{
  "num_hidden_layers": 13,
  "hidden_act": "relu",
  "init_std_o": 0.0,
  "beta2": 0.95,
  "decay_fraction": 0.789,
  "doc_mask": true
}
Each number is 200 + 30 x the weight over its row's rms, rounded and kept within 0 to 999. Layers, rows and columns count from 0. The size before them is the row's rms in percent of the matrix's.

# o: layer 6 attention output (transposed), 320x320, rms 0.103, rows 39-45,103-108,167-172,230-236,294-300, columns 240-319
# v: layer 6 attention value, 64x320, rms 0.1, rows 39-45, columns 240-319
o230,082,174,221,268,172,212,178,160,169,132,186,237,154,198,237,259,212,246,206,179,212,245,172,202,251,147,227,207,209,233,204,256,216,126,223,168,216,190,191,236,199,233,185,199,204,231,226,218,218,239,224,172,211,203,204,208,222,223,230,143,216,193,120,195,221,157,250,235,154,187,181,239,153,216,159,187,244,194,185,236,243
o294,087,173,188,206,218,192,252,150,217,206,242,228,200,196,189,236,167,217,192,175,194,205,191,207,186,244,267,188,236,177,245,194,201,195,177,106,209,181,188,204,179,187,238,234,229,264,177,232,170,164,195,232,175,225,195,219,249,201,222,203,164,229,234,180,189,264,181,198,192,201,187,188,141,225,163,223,131,195,234,157,221
v39,102,197,205,203,240,241,239,222,153,188,234,168,268,192,194,236,205,191,176,216,141,209,159,175,221,173,178,208,162,226,211,208,135,209,212,226,186,167,216,139,201,217,149,201,196,178,194,230,191,234,175,201,229,223,141,203,113,193,218,197,191,234,177,235,185,220,183,212,205,231,222,138,207,173,172,197,213,221,192,218,196
o39,112,185,212,168,205,198,166,196,223,200,235,200,173,146,253,183,233,156,196,210,198,194,206,203,176,206,189,235,233,172,160,189,253,150,174,198,251,208,245,208,230,198,210,192,184,199,183,136,224,172,181,202,190,195,176,152,263,159,214,190,240,135,227,233,255,198,200,186,189,246,229,189,201,171,226,235,211,223,170,188,217
o103,119,224,207,199,230,169,194,183,159,173,162,197,212,238,182,205,141,216,205,213,198,198,160,179,206,212,158,189,154,198,225,208,181,245,234,237,188,206,178,202,160,219,215,199,209,218,205,264,173,215,224,200,174,209,250,216,178,221,225,221,197,227,181,162,195,203,191,198,219,148,142,230,195,285,215,176,200,159,213,190,213
o167,100,215,189,229,198,182,200,215,204,204,192,199,158,229,165,200,196,228,215,206,216,189,231,160,195,156,161,161,176,246,213,248,146,220,175,217,195,182,179,186,138,229,200,251,202,180,190,236,198,218,200,211,211,204,242,239,177,209,195,204,129,244,172,148,154,159,195,220,156,168,170,223,214,211,178,157,156,147,222,196,222
o231,078,173,143,185,224,193,218,209,159,211,197,169,202,157,231,221,223,212,168,221,249,199,151,235,178,210,236,188,244,227,150,242,168,213,223,152,165,216,143,219,234,209,204,239,209,221,147,163,220,161,176,226,153,235,161,179,207,139,208,196,226,218,150,174,193,223,211,172,262,182,204,202,178,210,200,209,153,222,183,248,162
o295,084,173,171,205,165,205,222,190,228,173,171,149,261,252,174,192,248,183,195,188,232,229,239,205,237,197,275,192,179,182,292,160,248,218,212,174,196,202,202,242,207,165,199,150,204,211,183,202,245,201,218,209,187,178,192,223,208,259,181,196,189,210,184,224,209,180,220,220,196,256,141,205,188,163,198,173,225,185,218,143,167
v40,099,234,196,232,193,179,183,200,214,177,205,236,221,169,179,227,212,254,228,192,151,148,204,219,189,161,221,173,230,201,205,198,235,174,223,209,182,122,168,191,235,217,194,219,207,208,204,190,261,187,209,201,143,177,172,214,195,156,172,259,187,243,202,169,200,180,212,273,174,229,182,144,193,212,176,233,134,214,206,213,249
o40,117,220,181,172,249,190,247,143,244,226,204,167,210,238,202,217,171,190,236,268,219,140,178,171,181,197,188,212,207,228,191,201,212,195,200,142,196,255,208,206,208,229,231,184,187,129,176,215,210,210,221,209,206,221,229,202,157,243,258,137,182,145,210,182,211,212,172,210,200,146,199,227,204,155,172,171,163,135,166,200,111
o104,114,166,212,206,186,205,184,259,159,226,180,243,205,179,200,202,229,175,201,151,199,192,184,183,185,243,196,193,135,204,213,153,217,180,185,253,267,165,185,227,169,218,191,226,162,232,206,209,206,226,210,190,184,186,179,195,218,140,177,268,237,264,175,260,203,184,205,237,210,247,191,161,171,228,244,203,213,230,181,215,262
o168,094,216,231,237,188,204,171,274,158,196,219,270,215,163,188,146,206,168,152,138,188,221,237,224,172,130,220,166,143,211,198,238,209,197,192,254,206,180,190,206,227,168,169,216,203,239,189,197,193,231,187,215,201,201,160,185,243,235,147,255,249,248,219,149,188,192,238,201,177,272,231,164,165,176,217,175,171,231,198,205,239
o232,086,201,224,177,225,227,170,203,170,194,194,141,174,251,209,192,206,215,170,230,206,205,188,215,240,196,225,212,239,174,214,214,129,211,220,185,147,242,256,194,141,199,158,205,184,219,161,194,181,213,225,188,221,227,181,183,174,140,208,164,231,181,244,215,216,245,250,205,166,188,222,221,196,226,185,242,230,200,186,196,192
o296,085,180,168,223,193,168,173,175,202,184,190,178,257,190,194,179,194,198,200,145,225,266,196,192,246,222,181,222,207,157,205,233,176,194,188,210,220,257,252,195,192,185,168,203,241,208,254,150,161,234,177,226,222,230,166,184,194,186,190,197,138,253,233,217,214,201,210,156,238,244,202,241,215,231,181,227,211,182,272,150,215
v41,098,264,253,246,135,208,183,200,216,145,232,224,223,238,170,244,197,210,189,235,145,185,140,219,129,156,189,200,136,202,195,152,173,256,202,218,195,192,201,174,174,188,231,220,193,209,206,142,154,179,190,220,176,255,167,258,164,138,163,195,226,175,210,178,234,205,222,165,186,199,209,176,208,184,211,155,190,208,189,185,150
o41,121,234,167,165,183,267,268,181,165,215,187,223,212,222,164,213,224,161,195,220,200,193,257,131,277,205,212,188,200,202,184,225,134,190,200,226,202,192,224,231,239,240,181,154,210,212,157,220,207,208,152,137,172,226,218,137,177,179,232,250,212,232,200,219,188,244,208,249,235,239,226,246,183,204,243,191,192,210,218,201,240
o105,114,214,269,247,226,158,185,190,190,167,222,170,232,183,248,218,181,237,198,187,233,222,152,223,161,220,183,185,205,195,265,231,255,189,198,198,183,238,182,138,163,183,247,176,182,206,225,201,211,175,234,250,204,174,197,285,195,247,211,187,212,171,213,174,203,191,222,158,177,148,211,174,245,190,197,224,181,205,198,184,187
o169,095,209,202,209,190,151,138,195,205,183,198,169,175,194,240,218,185,197,188,205,214,222,158,232,162,194,190,193,162,206,207,198,235,216,217,180,213,245,160,207,180,165,211,255,206,175,274,198,229,198,228,239,215,224,192,232,181,251,194,148,249,175,164,192,175,117,197,182,210,188,171,152,238,188,197,216,189,186,213,171,186
o233,086,146,184,181,195,229,179,155,215,223,202,188,206,258,173,207,201,252,239,226,184,207,239,149,232,160,188,203,259,169,172,211,207,166,161,218,172,206,161,229,216,226,218,176,212,187,149,171,191,203,250,240,186,176,176,172,215,195,237,223,174,243,197,187,198,172,164,175,232,207,168,226,240,219,207,180,187,224,164,199,205
o297,078,129,144,209,247,185,174,231,253,184,204,209,209,141,206,190,239,208,233,184,178,213,181,237,197,182,185,259,233,167,177,147,215,174,197,230,213,216,203,167,175,180,180,268,216,199,261,175,183,219,248,201,185,196,207,178,199,180,222,142,149,168,202,207,215,192,203,177,180,165,163,231,146,187,132,214,201,205,186,198,190
v42,096,217,150,129,211,201,161,137,154,191,186,176,222,210,228,240,180,221,191,184,228,187,207,234,181,222,167,185,267,185,235,199,187,198,190,185,141,178,219,162,171,217,184,213,165,199,238,165,221,165,244,216,230,208,148,212,162,230,245,158,189,207,191,235,213,257,258,202,244,191,203,238,239,149,228,185,177,208,184,180,199
o42,112,187,244,158,166,195,197,193,250,127,158,209,230,191,210,163,200,184,193,180,139,199,180,169,202,169,221,197,155,208,212,255,187,192,210,218,218,187,182,210,180,198,251,162,201,142,180,201,151,222,271,205,169,222,177,164,148,205,216,249,172,169,231,180,212,170,147,213,216,222,191,179,210,191,166,183,168,224,207,178,162
o106,116,232,161,236,218,222,214,198,195,186,189,193,167,209,214,245,204,157,254,224,226,195,219,234,212,236,152,187,218,216,195,167,209,187,201,149,141,220,193,172,216,185,230,238,242,194,177,208,250,206,119,231,244,197,186,219,202,194,141,122,186,225,193,234,173,191,198,184,182,205,206,204,206,195,206,205,222,196,231,256,238
o170,091,206,191,229,220,204,219,201,179,225,188,224,170,243,157,228,185,184,212,220,215,145,219,225,157,203,147,200,253,225,180,223,200,161,190,189,208,184,157,150,239,186,173,232,212,203,205,213,243,151,162,199,210,174,200,199,221,177,187,201,207,221,220,231,192,229,207,201,213,157,209,207,181,279,295,239,236,198,216,237,216
o234,088,187,212,179,197,204,227,222,206,189,215,228,236,211,177,192,172,240,176,169,195,222,191,251,229,208,222,230,165,242,238,157,199,179,168,255,251,207,244,245,229,247,223,195,213,249,178,171,249,209,207,148,238,159,264,152,240,209,229,156,222,197,180,173,187,173,149,226,182,223,238,199,183,232,157,200,159,209,155,213,215
o298,084,127,178,209,190,211,207,209,212,226,254,169,184,176,235,230,211,184,213,263,219,207,156,213,178,197,202,213,243,175,167,191,185,232,251,199,270,220,236,216,209,202,172,200,192,166,180,232,142,195,235,186,234,196,215,232,206,200,222,221,191,250,251,175,255,209,246,175,218,223,100,211,155,166,220,215,207,214,131,172,229
v43,100,206,171,228,283,248,146,238,204,177,194,202,229,216,170,178,173,214,198,155,200,200,180,193,179,228,243,187,193,221,195,192,199,180,207,185,305,222,208,194,222,217,175,172,250,214,183,182,181,214,195,154,192,228,163,210,199,243,204,191,254,216,203,230,175,314,205,225,190,191,211,246,182,160,216,271,181,211,260,229,136
o43,122,191,192,179,193,152,230,214,170,171,231,178,185,176,238,185,227,177,221,218,208,215,206,212,228,210,200,223,171,189,191,166,210,278,183,202,165,173,263,232,171,220,208,256,116,208,198,202,209,214,198,269,217,200,245,208,153,156,196,181,184,131,163,214,168,147,223,247,173,208,199,190,232,209,233,201,181,235,184,235,223
o107,111,224,229,190,188,268,193,210,225,211,169,175,214,211,182,223,181,221,172,180,173,207,185,206,194,168,187,189,218,204,235,255,215,108,222,209,226,232,180,149,221,183,179,145,215,156,200,181,208,183,219,161,178,182,189,189,238,234,215,210,188,215,216,209,239,245,206,156,172,196,195,239,227,191,203,200,194,189,195,173,197
o171,103,218,182,205,223,261,219,188,246,242,179,214,252,203,204,223,157,233,190,178,200,225,196,206,180,159,180,196,242,187,183,198,194,110,248,191,245,227,163,175,226,228,206,154,224,207,162,217,181,191,191,206,167,208,201,197,237,246,182,245,193,230,209,183,244,211,190,184,184,191,212,203,180,177,123,204,217,163,233,182,167
o235,086,156,164,241,149,211,209,173,176,196,228,240,183,151,192,210,239,232,193,253,211,158,209,179,232,170,203,246,203,154,204,132,256,242,192,217,190,180,197,213,182,182,206,131,298,189,230,219,208,136,241,206,193,181,197,184,241,184,228,155,238,265,170,220,214,176,155,245,256,203,188,188,206,201,258,179,174,192,186,146,169
o299,079,180,257,245,175,175,195,217,182,237,128,242,207,227,186,142,216,184,283,195,225,204,206,197,201,203,179,159,181,281,178,253,207,199,166,167,154,213,149,184,181,217,232,219,224,196,256,220,231,190,226,175,197,189,190,191,174,212,204,249,153,206,196,136,159,191,199,168,240,180,177,192,200,204,202,161,292,172,227,196,183
v44,104,158,267,211,249,187,209,174,172,162,210,162,182,194,215,192,179,189,177,168,189,239,189,154,206,162,225,161,210,202,159,191,231,203,190,191,213,224,214,185,162,207,170,254,162,259,265,135,169,233,144,188,259,149,193,232,195,236,154,212,240,232,193,202,149,158,188,208,214,139,223,217,160,192,188,202,232,198,183,199,190
o44,122,249,202,215,204,154,197,193,201,193,205,205,198,200,156,222,245,191,236,287,220,214,261,181,238,210,188,162,203,169,230,181,175,239,217,251,167,204,270,215,153,231,212,213,197,105,201,257,213,165,176,210,194,209,244,215,151,173,212,200,201,218,163,205,260,189,193,205,177,228,169,171,198,156,199,178,198,175,199,217,208
o108,115,171,229,189,197,218,221,218,216,203,180,186,177,197,248,224,162,215,195,156,201,179,140,213,185,228,194,223,209,207,209,224,196,154,200,146,212,199,176,182,215,181,154,209,188,285,173,148,185,220,269,210,215,198,182,156,183,219,227,164,157,215,248,196,136,218,226,199,182,213,214,236,215,238,179,220,240,202,210,192,183
o172,094,146,173,191,214,172,233,203,205,231,184,200,221,198,219,201,163,183,153,154,190,190,169,179,192,186,242,200,211,195,204,191,214,208,209,130,181,162,147,211,214,171,234,197,206,257,207,174,164,225,212,209,233,174,168,202,236,212,187,252,185,209,230,186,188,196,194,241,214,236,239,214,189,238,249,242,143,269,194,220,146
o236,088,195,132,198,191,201,177,206,177,193,201,257,182,147,200,151,194,244,202,198,157,188,163,229,182,208,194,209,189,218,190,260,172,179,247,215,234,203,219,218,227,175,203,169,194,205,160,194,164,194,176,156,192,207,217,217,207,268,183,152,171,188,184,209,190,161,214,192,212,140,182,235,209,169,193,198,103,205,203,177,252
o300,086,244,206,206,190,260,182,166,211,206,230,170,204,204,229,178,178,197,194,158,166,214,199,189,148,214,229,188,214,153,191,168,204,144,162,201,230,160,184,177,198,177,261,219,228,223,254,150,182,175,240,225,154,212,198,188,209,228,180,247,215,194,214,151,174,200,176,191,218,206,237,194,195,156,213,227,128,142,205,218,180
v45,097,194,122,182,218,143,229,187,222,180,163,196,208,212,203,209,153,237,214,210,177,160,212,201,183,211,185,188,232,166,223,217,213,257,204,175,109,261,215,231,213,192,212,185,266,189,233,206,188,250,167,204,218,158,196,221,172,194,187,235,164,243,202,233,217,218,178,213,205,187,232,218,192,147,215,253,193,214,152,213,202
o45,123,196,213,197,213,230,187,184,165,237,192,236,211,169,233,179,254,204,189,193,205,222,172,244,160,209,201,190,208,243,228,224,214,154,227,203,217,238,209,150,200,209,149,242,193,210,224,217,214,197,201,216,234,208,206,194,210,248,226,199,228,174,203,172,249,185,193,254,231,242,175,208,176,201,162,199,184,141,213,224,230